config.toml
num_hidden_layers = 12
hidden_size = 320
positions = "learned"
parallel_block = true
init = "normal"
optimizer = "adam_variant"
warmup_steps = 485
decay_shape = "sqrt"
max_seq_len = 384
Each number is 500 + 40 x the weight over its row's rms, rounded and kept within 0 to 999. Layers, rows and columns count from 0. Numbers have three digits each. The size before them is the row's rms in percent of the matrix's.

# layer 5 attention value, 320x320, rms 0.0345, rows 173-253, columns 80-159
098:523545507512536536523483552429500467486487497539517487409511470504503479534450550553475498495541505469481521473480407530429499462434562479470554534621479514471489506463470480502480547496501562508559540523524516518471450483457545490505502562
107:499437474508468556518455546502557531509496462455476523461511485564555464432487473551512465489475537510577459478468540447501544526488421511503511470500494469520492502452482544513509440531520439516454470467526486458498585447480460573559446423
099:570462493597550527515510515479491473482537487515506461472435400510478512518521498561464503472479494423552507510469515476444486487527524413483478444512477498547511483486522502491493560465517437541457472480476510437534507528476431450490523514
104:496429476471442509471525574479455468466435472480601484494556574515540489523522526573419463491457563543481509472553470571518517443486469464476546448556494460572584562527497517505539513493493579559494485494412539472477519495499524515499532464
105:523502462506497432523539470568515447455515463520485511549461459557541485585569548449496510508481493549462490496498540544455536496532569520460471444511449500520460584509442536526537537480471540500590524546564540498530472456477425518488469487
104:480533585543486535480573511514410454550507567453518543512466471502513563522467446491482481488492522504445536525516405435549491513571507521473418553488526425493562478515519514554520547535623500485506531490508510435526486459550554453545550508
103:546472564525533513512573508487464537468512495509539502450479513467499461500470460426505515496492528554522531504544431504575497449521498483499514514485508460544498512485519508502561487494491470526515490525558498546453442479522471520406496431
101:547448469518516535506437550553534528511484571471546464503458451459489364500426543479481494516476507541486434510537554503513486464554514504570464465540509568511520553556501503493406508452502436459534518495468487480478517528543527486519492519
099:527487489448506467562504520484474511567578532426415470548481543493484420539519409481512459510492455461493549490510538555474480513449514529475470462462521552563599467530433476474510485513515440543488481493492573586515435602458458528555542552
101:487558543481469522503508396504485514492536538471580503446456529495538449494548483537556490487476504533496430477478594453436468479496460505523505501579516493554434493515500460488413449530530423509418514555503515488462402546501472543441487487
101:504446489501500539493459475522446497489528494574485522548426509481547423472530484515513425537506566537480481536456506516483506460428564456538516532468506457580551457531448476463517580490453465563416511502525496498479538514520479371563571552
101:483529507438468477460610485509528476471561502466517466594541511500545478471548568412407515521543522520589482491463488485490531534483513445461441507488555497456505446495523502440531473468460529493527480440502494523557488511542511469528506434
102:469580510484505497502497454518419497553495520479549451441468547441478500486477519500435508485479494563477542522473521523495490615494520544469483481544470523488474564432488556521596547465516446480492462507524447551461546537469518477613581474
100:431512488456505537458569427524549525500531437543452472487434456513503443450511452500527361498547525554542477537444479484462516493484513455558495462550500596589409535456519509486469523469499485482508507534510496448518457479556449473451500527
099:527467486484505531462439459446459576462554514528550497483453592445512444489552462514480509521482486476560491512467523596578443485452589468531500457491493535531529469484521426497494456560490423533376503482554520486492462454511446561464494409
100:531560531477582522587548483512536488422548507452532461470466492536443480463459435565462442490473518503445596590474494465507510575464558506558513468476467512499470451466509473496602480503496489466516448563434547470496524475490446507549483592
108:435406604520514459471512479474563501537463483396452486500512485543499525472444546489542512513463491508440461542509515498549527494511548532487533500603465464454444515502501471478520551497468489462477481474476507549439500549506494488531471592
099:477492507477439393538497514515542534520548500572551515499510465522433541499513461462516467504473539462478522496497522447478544443517502519462476453456533559503545399468523474452553510529527436467506518516559489458473525447507516410535568545
101:528458490513467581572494549486527452536536457442412460524519465515443472532540529457522489475520483487483465483472533506492475508447465532441457555424527510504481495522432510488471573500509482551501556432507531456538459522432499391436455521
099:534527495572438482500462534505454511494511528435482489483521499572501516503465514446518487510529511514500527502447548493502476514497550473529551456494559472524525513467506528486542438443482525487454524470488502512590483566504480497473597572
107:516500558490517509513485471438524506464389447480549492557463448515459507529477547505535429516503477497472522502453536455510536521567543527541596493529495499517498462504512496508571526452502427395499502522544479409482479440536496459555514448
098:555461477473534512436544474614499506514538509419485547476460547480456528469497429466556479505444492502511624475568407468487518460462509439529502381476446519444515546503509404476549481518456546461487479467512514495539541519565532474567568550
103:440531514481490552493483555540494500494532540531471487497563466556493469595559462502571572462452563543518506555534510524445452482611488468452452397430508483494557493514524490500564494488482495435556475567427480547470502482454444471495510614
108:556525543522521463538503506463549543480504507467555574539409478400488525451570502539452522523544387505463503466456573543466543530408497456435512516528499554483581489498504517498456506516455567537466531446554540466474542435570440582540514482
102:496492510488521503565455507467475491479518569474499507563474583530477579506436549499624488469484439513550465463494492581483534527455523532438521495426500523518492521479479480504433541574442584528502492457439567489499489527486567503544412455
100:518573482475501482456519569472465478531437457486561511451492500471436550497501553496509509459466470558422494483523539523532531500458430518562502504532501459524582456460514403439436436489517536514499522530602516420451508542565498579510473492
103:533514491531456494474474460566432490502474535472492500480485504533597461524532461435431493480533541480460530601499547428522497480516470513487514459563463562549538565524454413501420443544562511562538474517562510467509529469466462485455507536
102:517487450525532523413523540522445544513501510542508516491453552411529486462470448499543544497560591497468503515532460562473507474454543545520493533451507549501509593528515522525462518575536553584584525481482476560482549471480468506491468511
098:447488442489532456492440474490470576468452548433430505519514490479452573471495525381534502493521424511490435531481517479561477551469493546495471512503425500462520530429474583536526480472469481422495541570484543468496417519431461548474506440
098:461517502573484494572502480512509517541507447552469502506530560490464462493527404511471492477548524469487477510481503548484517566534459540529523489476493502503531530508470510453539451479506490514472477520449510579511554491459519482532504554
105:451432464531484537444533523523534455458506521512436489531514507442500529560482503472495473486436443526466472464494502495529456442490518543523492533506505543465521507485525447550522517467469554559484519501543525471488491486540531543574524488
100:482517489479541481469507475542489450490532449474566505526485517481465542499527542484494545492438455449553481521481395483506478524474512483576517476545499452422453567415483509493504472501553497500490407499504560488441491493455493515541513515
100:483477464494554446521477453495535466510465411539434430551433528498560544519568436475443470479427570489499450517496569469514476508473501533517492528565526550543486472503519414545538565505465540521410555519496522538434440495417497463516521597
109:490557587454501539522508443465547453534488473531573529551511463457535516481495508513496446499492507511424503409520483497484544471525508503472435536480545483564498544560504532477437420470491521515537506442435505465433539521463540525533550494
106:497446583499512511477458588553460492524425500563389473513534442524533461493412481490430486472452508520411487436525519533502468513534487471499511510527483458513462495429518484550553452432473532459568519521529532506541500488450508503576440516
101:553422549529535528466413543430533395514481537523460515557472399410534511500507517475512404505467441524427555496505493549451546474528513541490513522520567564504486529503470438432473504526528534486387486427584463427437517508576455456529514485
101:491506521475476531502480445452457483507540509539462532524536494508556474458460517449502537512498480510509500618456478467556509503474519484521482459463474522502506525467498507479566518478622453423535498503452469547510514523485533453493527472
095:480532512432535469520411481576470534543450525521518503612440547460476553489527479481492474516488557494498451499509428527552518498526508517468533515521526514484442550455484441524520454463487536481555453524494511494462451539538467511517491486
097:501457527584603503545498501514545558478531590502528473498486492515474507518459469530513531518446533504552394534486495518454492439479524508498488457513500510501620591508506541457480471490437520549483520505472507495491566543511500539432450494
106:478460560521565533601520507488507464592491443565590552492446498479486532485497449509509470504543493470515496523571530529421528523403482494479491557522497580457571519481508483516488468516550547501521551525485505535511541406512547526549539473
100:513517511465443490504523482522485490486505523516537550520540542492503495492529514492508490509524549480513438541556508460465476445485508555455485510445473486452538493487549538527488524498461487493481482504544500542469509438525522501464504502
104:462532492539497482462597579531531500499481522436594503446456492452494542430481458555434433484466517567489502486570500556485494524539459503500514513518497524566497505445533485507501520527480498545519513523555564503492528484518492534520534549
100:523518500449500552508552480483508513509548464502465461470458489457529444500493533479479472534503448465531505559485521479579421510465571488489523450557416517507403455490485503488413502508514530452451456463547498459482482515480491484516567551
103:513457559412482571556496483538460480487540591500479443564521468502578548496491510487445420506546567459498492519448480520435574455453537450460449567514559484521527508513484537463508498519478428536504499435536490537554530535466523498519582421
096:485367489475552511534424492528473468492424510552405446458474481517430456464474452457467492528420495533514546459544540511537521460486484508545507507483506492424507456474501452483483542483520513529453524499405492494444592463476536519391545421
102:397580483556479550547546513489535462528479499469514444521415548569533432422554505505542445536520532482491524555544555489417488531524492431552530530480546474512572497490508470550486438496519454511470470472558520585493533549582502560532532533
100:539574567495435515509512486500558526532487492489465550504493579517452457479514474506459498442501514494463465489483444485531471529542472556445439474549482517515444423470464462487527424453477494462460494453542450438552474549462440509484570535
105:539405513439404485428484443568450480468537519519492500519483549494494485547542478463554509507502502547440511501441453524561510485527576495505466483485490483496513540486498572474517548478472477521491510500507481530495436531495518446465494474
101:555489453543475523504460401452594608480465474427506539531626437543460503537503573431516407525429507524563552494438484493547515471479511478510493539494528536456547433512482479513448550444503470426496461489489461514471478538512504440419507469
108:434490536503457529530551562519559509521538536492465513476462537458530469465478489492453410536486564547481523513505451457525446505552488481485493495487502510432498436549522474492414487497526512550479539459605449439489514459524545442549547450
101:483425522528522507522498446501477479509469536509466328396494463504446504527554505552523487497504446522513501469511585530520520498459503482511585456462524494567502477535462536478461461493443512570449490429505463441497475534513510519481527498
103:461488550463494518420553437630468522569507534393491503429574545392509581500470454454480477488493490531551509523527606561473479471535475474518477514471439518516478487469476501495539547520528495456498490480538482456504470452525441472527544515
101:540554453440481470451436501427533537425424506489457518502481489513547514477502443490472504501482427479470559505557463532592521489511541447562503511591534559503580499417485520510539462500477482546470516500369463467468438505467486558498509449
103:474484510585526459437504514425534506542444493422586542539502509508596599522518496448460504502451525557465485470554503493546506471426531500428519546448456499500494564500528461505543537491447563526456531471492512550547428419512483571568490512
101:536480602545503481499504495474445459527473495442546500506466465514532498517529494475485458516462508506560445575510469475495510535533539523495504458459479511457527569497503531488502566503450548467507487535503551530486550493498490486437434518
100:511584516481532526550477476535542520541528458504517476497416493445476409511512549583503434502502535505479494540454578452485484520571471454517489477573521563545492527509533536516427487557569566524511544522524475557512447509512477550492471435
092:529503526487448441517473531480530507495549449495499507468516523506537560499534561468517531499468519550573589549461527534527528509541468497440581456538412440425568454474524464462503446499515482508482534505486528459503451520532500453530463458
104:584501506447464474547533561468552425480468478574550475535458507403480548440468547408465516500530486489510421487532419516544580506465512505444524527459473579469510450490499516494498486530514588490481530514505544474556462461509595527412431423
112:502526497489456495571533480462478557443475454502515510484551584488470476473503548576519429519494382503499462480422524484507555522457468447517439530501482528592463356527532476507496473459499474500436474490471476439539530553504535485490530456
103:514556564544523498547475484500504541455508516450434500538432482473549439488503450426455541485515478576438524523525500524572497544567505514486463489525512463523451493431450429532547461438559527507572500508515486546517528501546548517491462495
097:450516440435398486507358489511481544442475497543456512560448622563478488496493550442494550497450422535514526438462442530479488482535554549505574480512521420481533547535477482479540524492552469548480467538447525471496450568453486523485525487
097:469578505564445491526433511611555509495535452531545566523474534578495513508498523532464525465449543480531538447530504511507493508534509465534488473514498480464512504516533471520502505524520476509547523460488440484523598559578474497511513504
098:529497457482538473585440570500474499505464411556509489435485482504470512485503505568443461552449526500449491488454503532507536548491512499512545524561588573490557509500492517472554506486513483464435558568529488528530539503500473563482493511
101:503574517512422467612427546517458436506495509455571475457524454414518515535556447524506468481554491480440539517530458504480468496442467456529475476425459614525541523442551467470405489512406565516458537477537547458512408518475504504473527544
102:547459628466536500529526486507550529506489485446554466550437517480469485535572469489509496520503488522502489471506454492456500519440516532476502509516447573536507512496518470467475501529535591464494481496499570448471434402615508451402466467
098:535499482494468483601537570478568514532512465484558448479423484446533510485502491460425497474489526469468444447473423531466529532495464517478512560467529516534440382568490496452513543524538467441498480519466505408464508554506560526527459460
097:492588512500503587516454470433482462523575504487488553544503539556544469494488506605469498498568560471516499547429495476518470499467460544467409459531532445499607516448493482483596518511562461524501423518526445491494453488464448526463484495
095:505550473485528508499581504464480567479531426530437494465524461513467541560470492525480442523476391489527528495518563439576519515501483487434539526547450547507506458487533543465493512408617473476494516516599464483513512603472457523416581511
097:531513480496551420474535495561495524513489549404464494512487507500524448490509539536463511474486573460490450490496422484442457414544459476482532471491498510529531502517622486509427502504457460438505538515470513508467449472527471498443503522
101:550425477586477560552517496409503524458533469495525528466500514452481493502474467461466492517524421523513515503463540542508445441492537484472584526485539496477461461487532432451455476484502516525483525486509510481521486555481591476480519445
097:545434487475500467519477534507507481440400488523489572529518514556488474536500546558494463468408461511495575507463536586558505568535502504409486466531422555521538493555472538554520448597505549449498491501493495468523510464455461504462511559
101:547482518487489533470441526409449516437547483480509552519513555490417526555520482449532564483494478526481506519488486443467525491522501522519484507536573513516478529608456469505462467491497433421479476526451511516443430496479529517404517528
101:389504524500511503498581453384522526482417511507528473472535442555443547509449474488525541496534514491493562521480514528519504549391486496524472514567459441477527441505499506492462478495513493553529551526514501520548487561543430578470478538
108:474435473438448511523511489514465464495518509511437481457515488475451502505457504461411467504524489495529378506449490477507544449493483482518524493576520504539580482574526485512481475488433493463423512562540494537459468569544514521539488502
105:500494493438536529531482516485511558512517473506421576562502450622445438485474541445416531515398504546490535512460491472507522444465494527478458508470550510528547543498483417506499530442514410577549460512418459445485545514468471505507551535
100:494410562560490553487476464527567514480615448483558528417536481521516476493440500460518376483505424521515549446493452472550463482474507513499546576526482517499533440458500474472501477500588482570511501483440559439522508503532515484466499474
097:526453549535453442474530487530444484524531498492474448483433502424462517524472511468474466552518482533514446539565476449567488467519487457463613515513567565509477551466537458483568403462535482469525459540514503484576470532487565537433490521
101:501518461550477415550634509605551525486555560551502509449471520557553510541532463512436495513500479460479567518490533449492497486515457480479482435414531528465574484447481427515552458524524434486454429521531511543524620482481493541552468451
097:582497495547472475515500539490527501446555506558447567539426457514495541496476496526467469514477561517421550424461490477424458520524534509551480535494556526462460491437474420523582484472506504442459515448441507509473424576448491577451479484
095:460417475511541555457568499494525514498547507415515521556459496550482474430526500564546568527451533495470544464510472455551528464431498479556518493481480492571515533519495561478522555465437502517486468449529477582534513526491493470513474427
097:536505546440491514535513557607468500491555469599506565505491467477468496513535514483490541536470521503490463502502534452489533417522526507439491400539488527490477504474524494489563388534410465431465474476485486467474480551547509553404524603